Each number is 500 + 40 x the weight over its row's rms, rounded and kept within 0 to 999. Layers, rows and columns count from 0. Numbers have three digits each. The size before them is the row's rms in percent of the matrix's.

# layer 6 MLP down, 192x768, rms 0.0908, rows 0-50, columns 128-255
101:432542531533455506442513510435472483453483596466566493507525484497504522454477532505454496533529467504499435546491481467573506473520499496498458544456587478474514490479475478508461547512482555531575486429534571553489435550477493444423420490534534518541478554482415503567474553497511520503506465463495457539518527548471497419563536430573495547536498461445474578507431485480441545496483
103:570503510570508536573511479550514549500440496586614470504589493458520551440575564534499464448585501502391502540513489572478536528495523433553499458450520450466475481532523436495524425546482459537529491473494496528536530537555559427458443532465507529501535522480477496557494500508592528456517490544543502531497526503475475470491500519453517513573466485457421451484531515467485507455493
104:486436518519487474439528474519547573528537511453509521461521491495496505508475471521512527477466459557531460487456521482408515565542456486499478464563476502524504492553536536515558455498568525496433506455478431514458464520465441434569545465506464492438526522522508517502502472551527533512552426499459478504540512436578506548555482509519489436455494515530423495558483465497507469495496
102:474499503480484497582495606524398421447476480530491516482439462545521500489528533533476504457465464469513499482530505569479431492487545556460490603531443541530566466478520515440478524509447488468478543580473429512528412483474508451445470486477504508524486524471500468484470535497476533522460516476486497494452476507509505451478520500462482481413520480505509508514546381561515483465483
097:453553519521476534518535590484468474491454484549514454497516547473497431521456504448503475523517501539471482464540493471430561451475472449446463429452529590518545521460523513499470542537469570450473489425490481498424510493495482524478527530483447488444511414474516456448470449576425452520432471509449474507483502517526437602577424478480537448486485540449518499515518528492463516524495
101:493521458424502556430515571509503483494470493535499447555550551459504513506525475510525490554503527513526501502528477480442544503412528452548449519516571506446503503495509467547521474478547561447487524466426470579516553504525519533514530553491494450546502476503529463444478487457581475470531490488465514488505477484545525514532526452504406481518500585513502511318488481463475488475496
096:495489472534481493507425478526483493409469488481480492468484508508461500512528529476502438472453480457556450492559514486412472517535499506488477467482491583555484538455467534507506518537497525533449479463563408544455494457383456565473460597530460490460499449532426470406472472556399473473507435507431481498530483435432458560481538543463433487536457438460510474456519510515508445502515
095:514516482504563497519441515529553509447503603549559445502513529444485474496553525501475530481537511499513530461518499506471512519520546451437517496526539468461499532497498547453506539461482503529529485522415506527445540495519464359527510577577443473490424570480492482527557467457412489452549462470481540530508561588450574453532446487507518543461540527546452508508519524426495491489501
098:494540560552599527520455499531474543500435494549479561545460554503498533547459538510471501457470448455509480447484459589550517504462473562535542446476492499451517459475492518415535540447451444476506545423498552481534437535499591517485504456498527526488461532469539480562453550550440488501496545381538565445471520504478488499480468505527541528401546509469568481482494443513516492534490
097:463493556436461433544419503401522472481455501441557512522455482529496500436507479474470523612485452389531553493562556527579471487564516472400486468536480497476501493534573499499505608521497454521514513453436499523437495525554481476560451577532538467561518487451498531574468415511476439429504483490465497479510498511486440477473535550550440523560522594441556425475508523481509464464457
101:498495484529463538479469452459516485475553477486488478530489529475556567494489505494460470483432554510505516509424436479517524507451520532535534528499507544483494531531514424527553476452511485476463453479535512450494487503489528479603558469471451495475573550488499545444511512518515538467462495516458469509501500498446529491562519504358491551553504511469485447542515540493498440523485
109:497471530537508434481477473625483505525492517550544461557494499508485505503457515441458457449507533499521510496506512485587487435490489499425529526489491511496547517490512496580491464529467526474507495449496483497510512501533576521474378517434516481537519492448492489501506450514476442522499477471506561551460489486443493486467480510448546541554526512480556523459483502532541482521498
099:456458514473521499484482497555543503507573444487436511561480488531548471484504469503522457511527441527466450467532557464480406493525539538558482490437524477506483506461510436543498473500496484452437480431541452525604509515518516550506468476440523576517519497445476426467585567461541463498530488509477520507525402435520427464422499406426519475509469482474473439594489459515563487485531
103:482530485487513492452508506507399475545493530503528444503434456538502436475456539516544541431571454482462494491484500562481442512521466467486521499448471391487540581462500554527556455526476446484580489529534522523430406547532475448507530464459417485560458531557570453515548511546539469495499399489522495546478508482472480503461476458530435552474518525514421503413471548539423530568507
098:498501509453433469473490446476530445551533513480476517486497507520526553481546502504510444606446432480464480493468470592397495526533482499517448525564503502532440465476470493528526395517549520530483474395540466505487446493553538498452440542460475457513496491429501537518504517493513507511458469500546535481517548531506511497501504549536468533517514478469506461495485430565486513458475
098:463465485549596509494463483478515418538452508468498573459465500514553495464542505441510526516429496593456525516430463497504449486506500503533566413465506495548541553519556458539494485489451450489473513445516531528442464555519576416523471513434459446544490565462422455435466541511476488459536526496483528527436491454501542464504488448508468492460584513494505464551535522510526506474491
096:407499441560474495515484454485484459543518490525506450477532465517515502525519556507425476511484522499498480481496561489552456549515475523483480513488511534541500549519486500475533572451451548556481615483472504514525534534545580454521553548557444557536467562487539542504421457536512497491566515559451461445493455501486442505567452556532535527572513466448490498518523495532501539523452
097:485438553524572530489437517499620495496483540492409542484481458482515587549520481457515489536492519519526530474498521540469539544492542425528526459471552466509445557522562478514420551537494546502404472503497438463424472473540495497525485474555490442441512470441529509458543449448522501520512481431577476540532488495458540528549446454490511549474464576473556459458502556527473532623481
102:531500505537508486488491536545535607510518553464404528508473521502446481431468433497498489565471482499585470470475533481528476522524499492534509547521567478464458492539441514493508525474456527505441478447533424436598457535538423512456461436500542614474483494534475496508500570496486489454443497506588503580440533526522477475438579472491467469465447547594535531490501495518479473526467
098:581528527536546507537549519543487508461486441584494455562522580513533534517436478432413504492501489533561488565461456460584464484491504538561516559441472578492525471468599524523438488528577448527516547524480466521431503454504450523489526462484482468411483486486486429505489562533558494529545431480518535456429511465495437547545454532502483466518496515519449522468516540488521538481481
100:504564494462431439456507505602455477533593493528504529540521485525557499441426519504515427459545481493564555434485522488571521506453476486587499518467521492456506543527523521432567442514536460523504523524435546581468546542475478490497563572480420550537482528542597487487537540481527494542443503488536491507493555542524445497515502465527498518493529522541528520417476434469551468451525
101:505488478496495454525474544520548481494490540510484610521497536516514503517508517490610525485563463578439469475492506487480472555473423504400564511550461452533515457500561514475461500451524486528500542523524474466576465497521466466453517579587519506483468501550556510561486498525453487534453483485549486536518447506476482552461470452512473560564539573475537508505528497520493531441517
101:489493499539442552512535473536561483490587531520411537470422501477493515569480490517456581521496563479524500484524471509514547487483515469511483497491517508448533483437568530457504507476471532460518544508510484461503557496475475497528507511500491557466549513488426584562533509489482490590405538493498484524457529525474447566418531532557635479505460447551434503554440487476457502448450
095:530475552486468499528536433473471524493533470409511428475442498468495530483520473447527451431526499451458528516435543532533470522518486488512442445517393518551495495520503608490484546482414483522444499496500517518525552521479492487447513509503560430439511506517542443572491527559483457444486483510571465577411528564481497444489462476449473413433490526482526463483471448541489510530496
105:402520442422526479430522491497528471452514516490541567479504473505377492495512493536541418526506538451478491473504494590552502516557461498439477488504465494478486480517516594568491546492554515500502492498472594491502486544495508477525488577486472542504554500555463512528487448460534447553443577522528533490486459479450491488508520444510489486490499491441531471489453533504569534513507
097:535479561477519431449483527515589504487404480506459529471500523547467483491469485514577477453475492497483564521507527487428541584441539516467573472513530527549502480500546516431535536445416500521522490581584511447500481408526464541632466474488483482542489529530562455451482526562499548505479460476521525524526514549533498519459580463540515465547521480497547482561453493462546528523477
094:447468533531484451554526460407519570585528486440480532597531508495488510528527522483559540486523488518521521482510521506518588551477512499508425519534492515528503482502478469477464513553551519495520515515513480497484537556489532512460545470511436494436513421582603480498528458555519486536532440478546501613500444555495531561543528454478498548541524507472530508486552498501586523520531
097:519644460532509511522489462481545513544473589627456518530455508492557508511572402471495507496442531505530569514479506492551533473457461492447518443493469487505504507513521525461461545558459507435529528474488411464484439459513533508455484575467569500488536473537537506529542487482542486495529563493502487496468448511535559453514471374517478526532449458531527519511502577545454520502517
102:478521496466511488483514432482502471494458562514479519477471560421521515458508485488546503489497501555518529511512483495477524483519532493440455487503560473390518523499425440465485507432448460460526466528452491449544432494502539517500474528435547507542545526575471457543503500530446480541506529478491479503477480474501555530457483546535486465530423433522536511534544552534555571545446
100:511456556499456554552523501491438507404493472452548532520523457504480547500440494508587493538472473545496480479566555512477493517484499466472506527533548515472480471480484490474514510546494490421410458518568494540525553425458455488540520499480539536498498467481568444550533517452446501501521532486559462462575541454462476483480536468507543492521470566492528468428494526559531411483495
096:453456515457517474544534474499501584487461522471512486470455461501496565471497458464544497586479538539548428501463461463499471515480619525535498464462403451431531514494476512525468440516490489433523440512510551481507493521510487566345463538629457510490454514453593496483465480364440597537493446489550468419503478533520431519513470519534514559510449483537491474442518483466450414572530
104:581541522519508506535525511513531509465489590556496481479624506471526399552475467406525500491537494456496490441503512416472506489445499558550473458514518474634475561529476459520521490556525495492495487481505482487562538487471415509457597546475480519524487478508470536549503517426368478516520440481520461558501411432520516556467519529443486521517526566497467496439470532542499474504579
098:543518433500429521410489421514470453509462506495547520526421550490457463467554395476562503520452482538480509493559513482505436482425457439537477492526488456508477512484601435514530464518477508451502536383447440454489475470525529490513523589492469521522455507506487473415504494486442510528562483584577498466470489474534525525461536468438508508429422502498519591477527471454536445560554
097:514524446499538506484466586560513435503508476467467500479511492519497433470481515556442454463588535442530537491438418462465477517451553553545472510502507535513534493556462499477488484478521478519507501494501506516486531576509419550467475432444514439606486533515523538557557457428574546534519484410471497575467496508500471535531413486558503556576531480474546510489411588515589520515440
100:466482575463430540524510518403472482518519592459515501520583436482445507523509503486455526433494514542490504513583498556458497567471488513527567486467489537519510503567513477534562492423472446434564450513495487512537516512502524444493525546501500538454505494531509542529537423502473465475544524400477461546505569513489571541493472465428475494464469500488511469493504485508518519393481
098:503528513515480524545442484481550463532465563472514582489478468571519547503485504510493528515505524555452519504518432476458546523552465478512533451468556527465492512494516485496449520507538489480503436543493531515494604594478554534498426470547585511548519577604503531438500472492469424493532517456485473508510442543521563491444499424449444533456553443457586442527486521462500478446575
092:483553493539558441400575430389454514490512469472626478497464495502516497461551487525503493527543440451538493547448499423484501531611495484478474427524462582486484495516499475495507560591502450449498557505476478453544499544475511555436449445530537524484525499500482504542508508464438530489499569498503528517457493491512526537548526418504437581582484446559584484518513525509514512534460
101:503463546460595512497430497447449558544479517489450412494427500574488481582541455487452466511476473560458457481460423554559437505509478497536529467577513395458546520527548495529576594469510488442527525505501504548426470484496434417537610489563470478503530516587499514375537487468469506516500512476519427492464525526537474457408490414474472475482478449562489507503462479503563513490480
099:463525461474492488393469487492457497594474463525426449439463506520497385402488542404538470530466507442448438483510544500478529504510537454513465424495513394560462460483524505401432427462456535527496456507494499493469409486492504470464568408530509579491495485488565477457503482515519496565522499478502405481492519494544541480586463524456490471499526510455509499497483506477572486543462
099:433545493538477466531521515455409533522511497550468465520506504517499496493487559528458482497511404463491503451544496501461495518438493483478540475468521517541487487471434540381513529559522478415500534460603569515464561490577522521514464388555418526461446497469404451476494504509497431442452478535523385488454511526478515462414516455416530466531446537515549528512529496498410469507528
100:443477507523468452481569565471477529513506498447513513539480444486521542543454519482482482499560534469540542489545534505548437563508482450511506423406617539458487503469511443503482527526503491523509566498424567444556497517538575517567474563545534428520549523487501537482467499524537497522478577464442555486410499489430484504514509471555455484522512539482448490413547521510506551469501
097:500554511452487526500452475474484507508487477432534432499528496502553521538530504519455610491498413528480490539457472499525430484515515440544481473501597413562501562471472452504506501483491589460539545498484572519483388555481519515551492573472530534522536499522588514515549542549490549447493420492475514527552472389500490499457441507450468449526482525538481513473509455526486522494443
095:493487463493495500489554487432457519437501558519539532508518506458548482472449433528394476529494499486508516449509534536546541511592521485531584456487401454502466488534512556567582470543604548530509501519484487491434441393445476526441510513480497570542511529467472532494508488524468522486465473478469531534506470475543490484567499496489474545564525525558485471449462501450410542453539
101:517501457462543463468534475521595579548465490535458545493458528562509498454510451406462464537472425452567469424465498488456482449572517509453496453492502520523614551516517558512557486393511476476570526479525486450511435487452453532474536494492553489531600564461610579504497487461528474504560500598510464495438462520525448477478522438563509503452503474504473513472487499492497533443537
099:482467483477507427467574504565404491490503404515557492491509490478492453513504451468541512485505417544490493468471578527506510512518548491532470534511493458509514520477495473548520467509471467545516506455499432515472461486503532454509534529509529486471491493515442496475559409496417516491410513532502506531556453532483495436513489537484553488499511559440467517484500539555496514550526
098:502500522569534462550521440523466560492444569497545558522535488547453466462516525497481503557505526451483471559480545477594484490491543545499451511417473493542542561407481510483558450493604466542555524539536494499506468448449489511449471418554424468500446527535461578401585445519513459466484473498509536460503498474530506544602536543487477553467427540466486577471518497543497473479457
097:551514520506614522439494494489529464526452453502423559484514543523496575496556519500557467444520548565443483530485438515539481534556463537478499505500468555474520516525525480498438485470459462496455534524442502495514444465529575557456480523498559433507485493466541509395525518529480522576485474566559510473470458486521590476543461441540542557446486498493515481478490558482527535464506
103:505489494454531473502463548478508512443562524501551511477488537479509479529477440536478536561423420443500534502519487432516553500520474532475456541484549495487510523408468487441528462499520535477486476480507529401447547514567444512429457508506519429495415575502473499484449521458555479528480541513458470534479585437478515491590566492471522524439485521491556479481487477501510479535543
102:451481587486501509492474517489491452537529553458487496506491463477550522478504523500515488511549505550414492468547494450498535449566461469472461507440475482498498531459478494581502495486468522525493491525489526479572461533499443491569538565505501439505516492504427426538480536511494460574440512540427512468450494524497477477453512471455445479502457537543563497396492452528489485454563
098:542495482465438477539453466541561502487455520486517503576523505385467452444498464511466472459521414487473539457487525532554518497552459489454467460541469545502518468487472506433522554515552510450460488487449473484382563503494487559509578520589492487458490550470475516447504441407492473515500464479541493502502472441495553535474459462523520436588477524547540574556477534493481546410554
102:474498505496391526548522510579499538529482461428521469496520553576556512474480526497532481487531488504510541499499520548491488535539537452469476444547485537510523438474516474533483514529442570465495471555466490602468433498522464512500471503517564587509539500498437477426523521573545486459583487499488510467572532558488502471440506439489487558537523479539540451554511502532491511499504